Part of a small language model's weights: rotary positions.
Each number is 500 + 40 x the weight over its row's rms, rounded and kept within 0 to 999. Layers, rows and columns count from 0. Numbers have three digits each. The size before them is the row's rms in percent of the matrix's.

# layer 4 MLP down (transposed), 3072x768, rms 0.0293, rows 1854-1903, columns 576-639
080:492527494497503521563427518569540506511485477503510478548686473490460481520566499492502491522422513448423509475524534541524525481484478523489477555519461518489471501485389512590511585502532464
111:427475524549499505496469533516459475497472474496535492473609419557516448539495513487480527504476540529428532506512455520519472455501456426531509453580530433356524445479492456501471470478523499
109:512550556443493499395535492458547517487485501502523501432427497459521510491527471499538487449508464520557483489542496539515425521455537462526498542504465472556474499474524515527443490534513517
107:456534483451486525480437491541515466410492542480562485496454445498470466518502460479475528407483502501437588480473560465586534500529403474487551489466536548567451470469460534510461500491579444
094:453513418522501479479524472525512498448494500486532448507467512424564574567509536504457474550532494496510504570597534573486462438564482558433535510555473556524505479500576500486483479492564500
092:462454439529549484470400486461499521459517482497505530413529500516550465539453539499467548487525495479534468477489506491414536481499460485497516476526439475541419475527546496544477493481500428
100:482481545521427493585498448467528512503544487526501499531489517486419410425422535461471564537539506527490448501461537515458543512463492585509536435499470572477537493477466525438528465474522550
084:499556511515502532493502477472510510504485472495499508522777544525543463468502465483513487544526503493498451496487449483532501491493508496506588496526522538497468524487481478511492483491514511
097:521398614461509557495505499526493581471440471514517515504509550525533434481440532515534550454531519445494491501484447515565531517519472462501464525507472425471539496555467489472501471550501466
102:494521478529500446490504505511547587458518505504546527489583516495528476491459483484498483478499454611539533498456549532550480507538473416554528494480480445489624446555507575409510547504480515
103:535556495558535544494525547516456489535524518449556548446457518517488494525594471558514517496496551483449471505520486506483500460511463514478443464473487526526498423506444567482510491482468432
104:542509545505428569484507481570559529516505503506520526427491512479520478507620537462507537483384479491491452492481518509547521582503580475480521470509478556534575544542491456450383542548433457
100:484456501521487510502460437397516554429466500514471444457393526522543448541472543526532523498488493528466468550523467492538533423430497534436473485532526441508480514523495419480515484482490476
081:527554544453453491527510544481459467416501564500501512610678564530532491468515516540549466460506549475405484474549518507546457489484498471478477466483535516521501504517522523469459516445508459
093:525484559530514518491477451519536502450473524536481493546409471501487487596505471475523482522538494521550458442405499498439530475467477495476574462476452520472501545478480457535460464469468485
106:474578555526505536470481484502549471467485491545502549547568517536510514495409434507464480522523498491448516501479475456535436512510515458445477485504462493520506525482509528498395510516533528
079:475508477463516477562475475507432477528506500573463477533493541465462500504487572501559516510512536508517523550501478538526573552474448491476483561481560497555564550482486559504458444519590450
093:542543502473494439511520568483532551547485545585564473538468518536485492524535468485528588460492526489462439506577495514455499489459435503481527544492530481519564502465459521464485465448558551
092:555545387537504524496455535492472483499467498482528502464489484533567535572515475474569498517547513476438514480566468481547465532510424429467401450453486525485529435536521551495490554560501472
100:526567497430563517520544481487573562449456558479478462501416541557518448431445534497503501552491490492479450464528491510517526500491548450597439523533472545548521578587540515469422534501380464
100:486582464529421494480527510462477495488456416589515514473502497527548508451502511482461483591472519499521541560467524505470448545575488488525455507509509419494493438518466467518507493401451524
099:519549551550511520488504475423586523469534586572515538527508462483463532516485519465501512450506496500522500634488520523414470531534477514454565520569500530535505562435469476519537498504524489
089:498532528520548400538522509509479509554603527474535509546550503548509508583511506514467446486537494464540514534510487354483499467499510446520539549532485395504451513465476510465535489532533479
101:479490444489451469489501456491508496495555489499482556559592478514525454445463489538488438461485495460535534471545465444569483441421495495506502472543482547574423494527509487515510549560506423
101:609463560596500527522442470524471473423492478539569542490448480538488487538506484492457501463412493469494547481484505487495503557479512503470496504522445534480498491458422514563510569541457553
089:437435508513498441473444421452565413453473495520502501530638512432514425546432491496487512516543495478468453482542516456424540490468501507492520572517526499524485535520535487488432479510539466
106:445531454529485516473490476453516529531533394565519536466354475484479498494466460465520489461488486486521439559448441572504556531426458473506511440464482496486477503511519556616529472557539521
102:540474438505415526523546524526441551545526539460470519413532532518465583528483542538489533457565504452415412481475459532501486540498468536486495463457566535480517513481517505507514470454503487
107:514504473503414502476560500456519549437490481472529499508437466438501501511420488459526474546431488526532470493522475495534531495518485488459549402487484478447472470485489481589499440512546484
106:614467535416551498471493557445570508517542431450438514413508422453531429397463450497525490465522520454497523473502509515514503500488493518504487452496449452553446513448489532516380411447533511
098:410498537538483520562475540551480421529531491494511570470508485547469556591504484572505520470574417492449476514478490579397480514484520490484501484593470514515505462505486468576528473465537552
108:482477559491514524491523474478505522469544523526585506558460499496516498458531567500486552451584572502549494519507576466544501510550485463517476536476500534597512443552579496544512572458494472
098:519509454462540547468501455520451443498496492526475510536516528456456539438531542504619507446531430553502516466530484560456554479477504412498501524432575438474415484404501500544494513579502467
097:431483597449531409504477481412530521524587550474529517490523536491515447463540469443535505463465490460483578499481521497492535427482470499516449497439518518423441483528556481450506549410499601
108:491524604441503540534439525538457550502543513495508551478465446534514532436539588543534489489484553443502479485465487544487487475465503441473416533495476420522541484509460489532566476546435532
100:506518520456417535526532383567485550507433466434543415487382446399492505489547501444512490541528556500500551529440496422480495539394511455515586527531473528538506460455503509420516433485446509
086:463422527470440514508431575538501465492501539512484495493502464486519523595519484551513534480517511591542519536440448499457524479451505445509524433438534527492462428449450489503507471491478531
108:504491545479483517520596516527473550466550483507481512534515457516529512508487459498517557382509508440461495478402510494488488462488487479573550514537410548402504483487499572473503521453481424
112:485485498483456470462466486480435514583407467505422506524517520528522475409535503457521556539512528516460495442461476469428498534495494492532498549490492446518558526490516487526522492507540490
098:502456484479460498587452410450511560521512459503483559504461449426518513535469527461505502479501449397455447471442481433479595480418503530460488460479509521480450497513528511497448486520485487
114:543445565571434448511406486506568519476493503494489506533415495417487437524510491497512432557504496548466523519480481536519519565461553513476490475459527468506473448445500507513461418458525515
112:475478408567492524510578498516564498542463512432495465602446547464507460463467433481532466488481453527518534501512436565495472471487564527387525562526496502516400484527451505506476477533514479
120:460508537496536471492475569495479545498417492476463519462412499492477571493581512499486436503529468555407496606567497592474477526487462508422530503530505509465477473554474488514475477500493504
099:404497563544531438490475533546507483526511492480476490537534478511510570490445491545508595565497494525559568461525467520435502521451516538554481478434521425498467552586472462426498448498536462
093:490592532444565546523500452497521584503467497458512556503456542473537430506526513458468525598539487426525401540474478475495526514550489469528458559529494551513551467549504556466484508477580494
107:494497501459491425489506513490521498465539551413519488464576454457487532440496439497482427523545470510450497507503454435445489459490597496523543513495538548455410500505463413554504508515571496
095:481496501527456522520447509407606479505530531406618472470520487392564488502539464527468467589459540533536549515450574540540494506548550460506495531549523545474503501523474547553519512515444532
111:513524506470561480465521470544536480428453422485585441502459530539444507488492405519538528495521450601489531480456464409481518528388504438454526490470555588483405536480462560495463487501525488
099:482463544459542553563475480531537479522485447488434473497539491496524518468513462518501485524529393475511540521484470526512464428481481556476450515576434483474441502497428418516480465520481539
098:451488450538463493476472599488495481558556405468540512543512474514528483568535502522548497507555434496455502564483522473507534584571548513457542507496571559465524512505513516467493452495428514
# layer 4 MLP up, 3072x768, rms 0.0336, rows 1855-1904, columns 576-639
106:519465584628528456525522465484463477433524531483477536447458503444513540443580522466497515513496485530475499490537485537511456526514512606510570493574501525559461489418569490425507539437565479
107:491455499565496572460501518476496481483583502446490472480452526587553582473525484502504506568554472497492507579505479483530460490501546567513496482487507505604490512487521542469466535493479425
107:510515523557578519487476447529486482535522499519464451492464519579491521520488443501486463473466502559511521489516527494534466525534529514462518512485529460521469487480489542528511465473513532
097:456425449542509518429509539584475489462513458486528566525446506478511473524502489438488478469479489481496561458473474510560528496521456519525499505517470528517495528485481514547555559513530510
085:459459517455542465527534567532533480461496523492534474539440500598458492426530500501499486536511520481487544384484567410521458427516518520506530541513528440494591585488516501479536514436474489
099:500436464551450485447488538524489538510583492449546541490467536529498461497521462548476482459543519538524477485604524530546550526488443528424474466501487488550406540499564492442549514494503438
111:523483538528535511409552472540473464464562474535489515508495484500407462543548470478409523576527485551504450510507532513449513509562531512545492511469452495445501505451516518469466467521495521
098:500516546457482480450499477535517456510480546430534485454472437528461479529402463512471511580405486510472458499523516519496575447555493547468450459473505481473510574511536523446558524459497401
105:502519470492598517520487451489473441510554502440482468501493494456474522470526520514502535533500446503572521531486550459517477523431560521460446546480515452563427432468443507459451494438422500
098:508448524461475428446513521544523489453532458533537573483462456516468567474531489518490493553516565511524510480491519499472498553526510517546479503533447549518502537549562510461530499574487494
107:517450497493474472489524459521436471518459494475548423509466550560515517523478485488529442589463486520549547484436527468508546538553532557430465570455533454524499507448495503432499517499480516
100:508473446556471451514555535478459461453444469500462473477443490543527514443540470544536538587470467454458469468436503550544527533528538521466482511529413502537499559517459508470463493549491468
100:526456424501556409585512525465509440450472460468504507540534425546511531466474561490494506594425525541463521517489483424522525526433564523534532486471531423474521550440441459473541558444443514
093:522480556438554470462513469418508489528518451477523463450489541488531467473503503470404492478464517485488459520497479484570529510538492482489422456486488516476509479565523610530479477458472428
089:531499501499494519481509543543489540550482499504464514504276486476489451496507478520513466585483549508474399493478522521518508466517512511551456485502535521497578558507551487449523440451476489
071:548620486526455511618490477466559480532539496441564522503490512488399517462472450443498392471477518552514480522537497469536479453525506514556510548557523529480463515520437473541591579535523514
094:428463421478500500477525508459459542583504447462574487530485543542473516519475519484415492514478543468509494511493510495497547513481479503520425497492496523521477482472519534594564510469534497
092:507564484478487550503564576496492522459489509506573497504471508543455461478507482491441447528495482470474519493478502500547556515569508574484541555439507448546533458569531502580467556492453515
100:489522544493548525485459497526464458520505489514552483425492480459508566501516524487437526530481448542501445515476573545526542545544543476567467433509514455514499518531496549577521530460494473
107:536383438544468432510504492436504456547537517438519513497483423586551512501476497470488475457445472476527598537512508475454544515485574539497534476494428474531517466449432481468499532507514511
101:489502467511512458521449450539558492443473474466507557428502445476525468528516484528446492535535580445408542508548503522535463486505460560534580442482511429563518464496510555419460507487489494
089:515459442415478491459471576544512538434522435484547537464493477482564481481549535501490467543476524452518491468505511572526510515456479522503543516480544546519514470638484564507533561530430531
100:439527516548513472541429520496476454437505427447531507465457454560513489475479509491499488537551411557523546507437523481482513620404569551487536493444524508555519463575452481541453534512506512
103:583458502514528486508515481577497457519466590516470508512454547541458476506471500462442511429453529566535431421495467433511513499482544516568479440589502479464557503458543506517511511483511498
108:476432455523613477482437494543461434523555472502479540467529479504536499447503449550499514535508470479513447481504476500451476530476536491532559557541519498502461510472548504515514500524510550
095:503585474484489523480477521459441483479475542510514518506420508586505547550483498564525509532476543501535463510430461525482493591465561478515449499570469438520554526522497523501547596573470512
104:609503420506526437552469511525409422495505473492519520508471558447509584495494528480427521528463518505548502494443500532491550450537485558520542444455521495501526559532552538484487445534403436
104:475414530489564500566474509485524502460448428464541491472462536550514483450511488452485436431560474533547509494523574443533477501445539502511493463536568531555535536504497513496448589426507463
104:481455469487539535489508535524486533484519437500519502495513570507484510528434429507456432522490457509451454543540479442502470457469577523511475461514511573483495526501532498507565587482460482
093:517463495484517512546472557499489518484457470469429494483498424472567506451567499519495408544515564573554544465546430577503479456506518493531481575539457542527509529538530544554509559510448459
103:549517492489471556489473521575504439473489523497515443506467539489475513464484523457501460537463504495531527464459523494629490471455463545581576456508559469554466508466457553522521436501491401
093:541494519484529501439475529551516480463513454447488498557477516554543546506485516498459437532504468507503504467516520481605496540475491520570481508509575541513563492518557475518516457474519408
093:526535453534584438551499535539439514531520508495478526471426491507535529414468536524410501519423498472508494502510559528488453524475490477521477562498450502519529511458461548550499517587448513
099:540431441519514481479473521500535547453455377500503469501470523502510556429557526523499486477486500440459499458496487588525441479504532570579515511601523492491466514530457517449505537518488397
101:461498513554510436505458520536494521475482397433564469538445457511509585530481530441490433522507529464474518449555430481517517528527477520502565506447468467558507541460493506522514495449440481
077:494504520464483486472543489501537479506574463503419473485430433514459489459521509553398524538511443498532464482425554602513515524570542457530513485473484499536535519565538552469503448508457529
106:499435568551507530520476479462537544500524491499474523447500439514452515429550481507439464525508586539483494528546516576535546500532474546465497498485557549545462489500538513504484507514480472
108:448476424504500461475492486455529558538518493466501544494486491488492475503518492541467512457522495533525539442484420518533516523479534520473537553429459483520426462543491507480525522503517566
087:471513455489477509545431557473412468500472532515569521484424475482462519418535491472501441579511503531567514479507561506490564514541526521575509549511550556499558575518510538480523522485495421
105:499499501497614533529467552575547572469495587494443503495465483585573555483518502521488488469521538501400562466565467483522486541458458511488461467527441519454549541514518507455507485448461494
106:488461504545537551542490496505509439460504443501470504492482528570523536404484455480474485526479485481510575434569506463523475536469502523490511496457499510498500523533509551483513475473495441
110:491506573466530491577492546479550532443476520480533464526468495550528545489453484541499491522508483539427563484465502461484592509482513561514509504529415447494507514492515544527569484512510479
099:518443527497450549427490510458528514390483489534489471487473498527517465488578503414489516512426530507469510514516488509510571491475454526508605442536586510483436515543507515452433560493533518
084:599425505506526442478469527521497439438424451484431482466482468543498512494504488425492398483492467599446559439530462500495448464456489457479578448540457497593488541449476523484578463474504484
105:502469504495566463495461520530448542460532537468509498517482420618537527418511479486540492517476527482506521472507503580497458488470508478547537468540502478512430550517562501539505528482480480
100:525472410522524519556510444465519535511427438501496517482501550563472493503541474540526470557455489484456456440463498536512530509497492510498447546558529477489406557464515517555589469447487541
105:507461451548498504520482478468477515431461438536432494494464541556471496477517597491524543544531478538560477501548486525455501536468479567542483525484485469491509495502534512519514528494423457
096:521487536577472494490453499463499545478495526474562527589471466531546501508548502517480523567540470471469510451455553544529487563456526503523537502489412404566495542475486501466418523407499555
096:502555525522479503528550460491459509500463498547456523518503458578446492485506437515444487522447472591464493590467511467537558550488516621500490443557492495583495535483517571500534550497517442
112:516580506585519528545497462540484521521563526492495512485466580545468522484495554456405493441538486550512488546553527509530577502488478547504472484492508453547536492528551625490464552483473462